Each number is 128 + 24 x the weight over its row's rms, rounded and kept within 0 to 255. Layers, rows and columns count from 0. The size above them is the row's rms in percent of the matrix's.

# layer 2 MLP down (transposed), 512x128, rms 0.21, rows 7-19, columns 0-127
size [ 91  96 101  85 104  80  95  97  93 122  96 106 114]
[[134 119 153 126 158 111 116 139 145 109 158 149 134 190  98 133 126 157 127 109 114 110 126 163 132  78 154 148 148 114 128 147 131 125 101 128 141 131 136 136  89 102 106  68 128  97 152  87 159 118 102 157 128 153 177 156 127 125 126 145 123 181 120 112  95 131 111 156 135 176  92 131 163 133 120 126 135 132 156 132 121 119 100 130 139 136 131 121 164 132 116  96 138  95  96 153 144 106  96  82 105 167 151  97 131 159 170 125 111 137 121 190 118 129 130  97 148 131 139 128 113 136  89 167 154 172 133 104]
 [132 123 130 156 107 132 163 149 162 139 152 136 146 120 129 126 149  89  93 157 129 182 153 139 138 166 163  95 141 118 133 171 134  72 148 123 141 175 149 112 129 130 115 146 107 122 144 109 126 139  86  93 118 168 120 194 124 163 114 142 126 101 143 112 151 104 118 108 106  88 114 143 104 141 125 150 152 133 159 119 101 137 141  63 125 126 149 136 154 115 125 150 148 148 135 113  97  73 156 129  94 119 143 130 122  91 104 140 118 152 113 113 135 138 127 141  94 126 171 153 121 105 126 175 137 122  77 108]
 [158 162 148 146 140 134 149 101 143 158 123 154 169 153 136 122 160 162 130 151 129 100  92 146 104 146 113 105 132 115 116 157 135 106 140  73 116 126 101 126 118 105  70 117 107 108 110 178 182 115 120 124 115 119 141 145 122 193 115  96  95 136 130 127 119 161 124 110 110 133 157 123  92  98 132 166 153 114 128 133 123  88 120 128 106 142 158 117 122  81 133 176 142 150 155 122 161 123 118 142 114 144 156  88 128 122 108 139 137 119 105 129 119 124  96 153 166 161 160 153  78 152 114 167 148 130 146 158]
 [ 84 148 146  84 127 115  99 125 121 135 140 144 108 137 127 106  90 139 110 121 138 154 132 156  88 138 129 133 130  74 142  97 141 163 169 144 134 109 136  80 130 158 120  87 100 136 139  85 118 130  95 156 123 122  95 145 149  96 125 109 144 147  98 119 140 109  96 113 129 111 131 109 124  43 157 148 133 137  70 113  82  87 121  93 123  81 116 170 117 106 119 167 158 151 130 125 142 139 111 113 147 148 102 123 175 106 166 104  90 104 135 135 125 138  94 124 135 141 123 140 130 119 139 109 126 125 134 140]
 [176 189 102 112 144 108  99 136 125 118  98 119 117 104 126 130 136  88  87 160 113 129 133 112 136 114 134 148 148 100 170 117 128  86 133 120 142 147 139 165 131 130 140 145 159 105  79 131 123 177 112 131 145 166 125 153 112 144 148 108 160 143 172 152 154 100  87 115 165 141 142 174 125 130 117 137 114 125 148 121 136 131  76 110  82 111 141 128 143 116 133 105 155 163 128 128 138 140 171 127 113 153 105  96 135 169 153 131 120  95 110 104 141 129 160 161 121 144  71 128 109 102 154 125  77 152 134 119]
 [107 139 158 127 138 132 103  94 105 133 162 144 126 113 143 134 126 137 127 115  98  66 155 171  92 124 147 139 153 150 112 151 129 198  88 153 112 135 124 115 168 144 116 133 158 148 116 120 156  95 112 138 112 123 130 122 195 120 146 148 181 109 148 185 102 167 159 132 134 114 115  84 141 155 134 131 151 118  98 114 159 111 112 118 147 143 154 146 144 119 148  62 175 122 159 132 123 126 146 129 134 182 108 149 149  97 120 111 130 133 119 126 104 122 124  91 144 105 137 129 130 136 134 133 128 167 114 153]
 [113  88 149  87 141 151  83 117 104 145  89  81 143 117 112 123 146 151  97 143 125 130 146  93  98 125 109 140 132 103 129 136 145 146  82 147 149 174 123 116 104  82 124 129 131  99 118 157  97 148  95 150 179 135 134 147 129 121 118 132 149 155 132 152 110 133 159 135 145 142 126 165 152 179 107 115 154 151 130 130 122 138  99  77 116 121 158 182 129 126 141  73 168 104 119 149 119 111 124  74 119 106 120 119 160 151 126  92 139 127 118 116 100 108  98 133 131 145  99  91 107 152 130  94 110 103  93 132]
 [150 137 119 129 139 102 144  66  93 112 103 109 147 114 147  93 103 118 123 139 126 132 142 115 135 169 120 150 101 141 133 112 145 189 107 101 154  96 103 171 127 144 116 146 162 194 133 157 123 135 133 151 125 133 142  89 158 140 108 112 124 121 173 107 126 119 159 120 123 143 114 109 148 174 110  90 137 157 141 157 105 139 155 150 159 147 152 127  97 156 125 157 174 141 125 112 152 114 101 111 125 160 101 134 130  97 130 105 161 184 105 161 118 148  97 108 140  87  90 134 106 112 126 118 109 125 125 165]
 [102 135 135 139 113 128 124 167 133  86 138 109 113 119 129 129 104 156 149 172  89  79  91  97 128 102 150 123 101 185 174 139 120 136 122 111 109 130 151 125 148 103  87 135 134 129 147 142 152 114 111 178  99 148  98 130 153 146 119 144 131 129 132 118 191 135 130 102 119 137 132 100 147 146 121 143 119 130 184 178 107 112 112 119  95 173 105 119 170 151 110 148 116 103 132 141 116 108 148 134 112 198 157 103 114 103 110 126  75 149 153 131 116 131 147 136 102 122 133 120 127 124 119 109 150 126  73 139]
 [142 138 122 143 188  71 129 138 126 155  84 151 109 155  83 131 145 127 101 143 109 136 109 116 118 159 136 133 170 147  96 110 125 139 136 157  74 142 114 119  92 118 110 130  96 139  82 147 131 145 110 164 108  89  79 178 111 134 120 125 114 131 109 128 129  98 121  85 104 157 131 116 124 133 108 135 108 145 143 130 138 108 100 126 119 132 120 175 130 130 168  98  96 114 148  99 137 158 132 167  96 111 143 112 118 144 171 182 131 163 123 118 166 123 111 111 149 155 113 125 190 132 144 108 121 134 137 138]
 [135 150 125 116 137 129  99 148 107 122 113 132 108 134 135 142 107 107  88 143 119 149 137 177 121 168  99 147 133 106 109 133 127 103 132 133 174 102 108 140 133 133  98  95 157  89 108 113 123 150 140 112  68 126 100 121 133 131  80 105 112 142 136 114 173 124 167  94 119 111 115 161 134 157 153 152 101 143 115 114 147 143 107 131  93 139 152 112 145 109  96 107 188 114 124 141 151 143  98 112  83  81 110 119 112 148 132 161 173 137 132 109 146 180 147 162 172 173 121 130 169 164 131 133 151 117 150 108]
 [116  87 101 115  86 105 114 140 108 151 124 167 146 126 150  90 131 115 125 129 112 102 135 115 172  99 172 114  98 112  92 114 121 141 137 128 104 192 122 141 111 177 105 119 135 127 174 122 122 109 143 107 106  86  90 130 139 124 152 142  82 102 142 174 154 159 133 109 151  96 114  99 132 111 124 116  96 156 165 105 128 174 114  85 153 132 132 151 148 131 162 151 103 109  89 101 110 138 127  65 139 127 143 186 115 136 118 150 111 145 149 138 142 135 116 101 106 116 146 125 109 116 143 129 112 122 136 149]
 [131 155  99 115 164 164 120 104 140 140 123 167 116 123 114 156 128 156 139 108 138  89 143 108 147 110 147 122 105 122 130 139 172 113 156 146 121 145 121  89 104 115 131 186 117 120 167 166 113 103  99 110  70  98 112 142 112 140 121  95 166 134 139 165 106 180 137 115 166 116 104 137 125 168 110 142 147 122 129 120 112 106  98 130  90 125 107 130 123 110  84 100 137 106 163 162 113 108  91 119 146 126 145 146 142 108 105 128 114 126 147 171 125  98 128 110 121  96 158 123 107  91  92 162 194 137 150 135]]
# layer 2 MLP up, 512x128, rms 0.225, rows 8-19, columns 0-127
size [100 104  72 101  86  88  94 104 119  82  99 124]
[[134 111 128 109 170 120 167 108 118 110 103 110 148 143 103 116 119 105 124 123 127 137 151 104 141  94 135 149 163 132 143 120  89 137 149 112 129 100 169 109 167 109 147 158 100 146  86 119 103 133 145 139 144  89 120 159 100 124 104 117 115 101 113 127 196 118 100  83  94 147  83 125 149 103 130 160 124 157 157 116 118 138 167 141 138 155  81 128 147 130 127 108 137 152 147 120 107 195 150 138 113  95 137 100 109 143 121 112 127 146 149  95 162 137 142 148 151 174  95 160 157 152 100 151  90 131 117 102]
 [118 138 138 143 136 102 148 139 153 114 128 108 114 130 145 134 143 141 137 152 105 120 105 134 117  99 118 130 170 135 116 159  78 108  74  72 161  96  84 125 142 112 103  96  96 144 130 149 156 118 137 184 105 113 145 158 113 136  89 168 138 156 143 117 151 149 143 135  83 109 129  75 139 149 181 131 161 145 139 172 112 110 131 162  86 123 129 151 122 154 117  97 125  88 111  92 109 153 128 146 106 160 131 144 135  99 151 144 140 144 135 162 134 105 108 112 142  83 170 118 145 132  87 124 125 145 135 133]
 [ 97 136 130 114 166 107 157 139 109 102 100  97 106 115 159 137 148 144 146 100 105 135 178 136 115 153 137 132 132 113 131 108 100 120 141 114 147 109 116 135 143 113 127 139 101 134 126 115 167 118 120  95 105 115 129 157 168 193 134 134 110  99  98 203 118 140 141 146 130 169 118 154 107 132 134  73 176 145 123 134 123 103 104 158 125 124  95 128 130 133 137 100 152 175 155 165 124 150 149 131 106 100  99 144 129 102 152  87  69 110 161 179 112 106 117 134 147 122 110 115 138 130 117 163 124  87 139 144]
 [109 141 126 165 141 146 152 105 146 160 123  86  98 106 129 164 123 131 143 131 135 167 106 115  92 133 105 124 173 120 116 179 125 150 138  87 164 143 125 139 131 139 127 109 129 129 101 120 115 132  84 126 112 105 135 133 114 140 102 138 168  84 136 148 144  87 125 118 164 119 162 126 131 109 124 126 104 136 143  79 116 124 189 147  98  72 116 135 156 120 101 131 119 121 167 139 128 134 144 150 138 140  89 127 132 105 170 142 157  98 133 146  86  97 157 139 174 137 120 154 120  86 177 143 124 151 114  76]
 [153  97 129 154 137  70 139 123 106 152  96 113  88 111 113 142 126  94 161 120 118 146 128  98 105 118 129 113 173 117 119 123 147 135 137 123 144  92 133 117 189 137 140 132 102 110 159 110 129 118 129 122 166 158 131 132 141 151 149 176 129 105 108 131 147 151 130 203 119  82 173 129 132 105 123 159 170 142 124 127  80 121 108 168 132 121 134 109 129 117 112 115 160 140 154 113 133 177 151 147 110 114 127 112 119 109 137  89  86  72 123 139 108 123 142 145 156 104  80  97 129 125 119 147 111 100  99 141]
 [130 129  97 166 141 119 121 177 159  63 117 101 135 110 145 143 133 157 135 169 123 115 152 141 121 181  94 138 132 116 133  89 122 161 131 150 111 121 135 141 148 129  90  68 139 103 121 148 116 151 155 141 106 121 134 127 128 138 157 138 141 161 122  98 149 101  80 138 108 158 131 162 120 125 122 139 119 160 161  74 124 135  84 118 159 139 116 144 129 109 123 142 136 113  71 164 127  99 133 127 165  84 116  75 161 129 142 157  92 101 122 114 118  94 131 111 100 171 147 123 113 108 138 126 111 143 126 149]
 [115 130 100 109 147 120 125 141 114 116 114 144 129 118 114 100 115  68 141 189 122  88 106 146 130 132 118 134 152  89 153 120 104 143 120 120 107 161 113 140 142 129 102 125 162 122  99 133  71 130 130 150 130 146 140 134  91 103 161 125 155 112 168 107 153 117 123 136  92 184 112 136 137 138 135 166 133 127 142 140 114 159 102 114 106 107 129 122  92 189 162 148 179 122 112 141 157 117 121  89 143 107 149 107 177 121 149 119 131  80 158 151 136 109  94 133 144 148 142 103 117 118 130 156  82 177 113 104]
 [ 92  93 105  96 143 127 139 152 113 101 168  91 144 181 141 100 123 137 148 133 127 108 128 150  93 141  73 140 124 179 115 136 115 135 140 117 102 138 131 105 101 107 131 103 119  72  93 144 137 161 149 157 140 129 143  99 100 122 120 135 136 168 139 147 120 112 129 120 129 165 165 108 124 114 110 123 136  95 153 147  95 170 106 148 136  77 151 140 147 129 135 160 140 125  80 170  77 115 152 109 132 142 149  75 124 129 126 120 113 102 121 131 117 117 104 125 120 122 171 142 145 136 142 149 103 168  68 111]
 [119 136 106 117 134 121  98 136 148 104 110 135 155 133  72 130  86 134 115  98 145 127 112 131 123 100 125 112 160 105 121 141  97 128 123 144 151 126 123 157 191 119 137  86  92 105 134 112 118 126 147 118 166 125  91 145 106 153 110 128 125 118 131 131 103  88 121  78 137 160  91 122 122 138 136 120 142 142 151 127  93 153 118 102 175 130  89 105 152 134 162 170  91 140 118 141 108 104 110 167 136 110 135  94 206  91 114 136 123 155 124 133 127 120 182 127 109 147 136 154 123 152 183  97 106 147 151 141]
 [123 137 116  73 115 146 155 115 151 157 136 126 126 104 114 161 142 167 125 152  97 144 106 110 140  91 118  89 146 105 136 127 109 125 122 115 141 100 127 113 153 141 127 112  98 135 154 168 150  98 126 103 147 149  94 146 116 154 182 162  92 117 139 156 109 130 129 135 134 126  97 146 146 104 114 110 117 118 119 123 118 133  93 154  93 118 119 130 176 103 141  91  92 162 153 125  54 145 109 161 121 145 112  89 101 120 148 152 134 104 179 111 122  60 173 142 146 124 121 138 152 106 112 134 125  83 124 144]
 [115 161 154  80 125 172 147  99 107 115 129 144 123 148 131  79 142 129 124 106  89  91 175 123 114 145  91 192 117 110  90 130  95 193 138 126 152 160 117 122 134 142 133  95 111 154 136 138 144 154 112 122 166 140 143  97 131 133 132 121 123 117 181 168 107 140 111 142 176 145 139 111 111 111 126 120 109 117 146 110 118 125 126 127  84 154 144 131 113 184 135 104 142 124 150 103 112 153 153 109 142 141  96 162  87 165 123 143 144 154 109 146  99 133 109 110 163 115 111 141 127  92 136 110 148  87 132 121]
 [145 102 101 142 112 122 124 134 115 148 105 137 132 119  73 114 143 115 167 145 105 162 156  97 167 130 119 110 193 104 167 113 102 121 116 134 173 144 103  84 121 164  80 144 135  95 104 134 124 109 125 141 135 127 135 113 107 139 138 135 119 140  97 149 160 139 116 166  79 190 106  99 105 142 131  91 118 102 151  89 158 138 161 149 123 115 111 118 168 131 154 158 164 101 117  95 118 150 121 111 165 153  84 123 128 118 120 131 138 133 109 133 155 111 117 132 138 119 129 126 137  70 127  79 126 108 118 115]]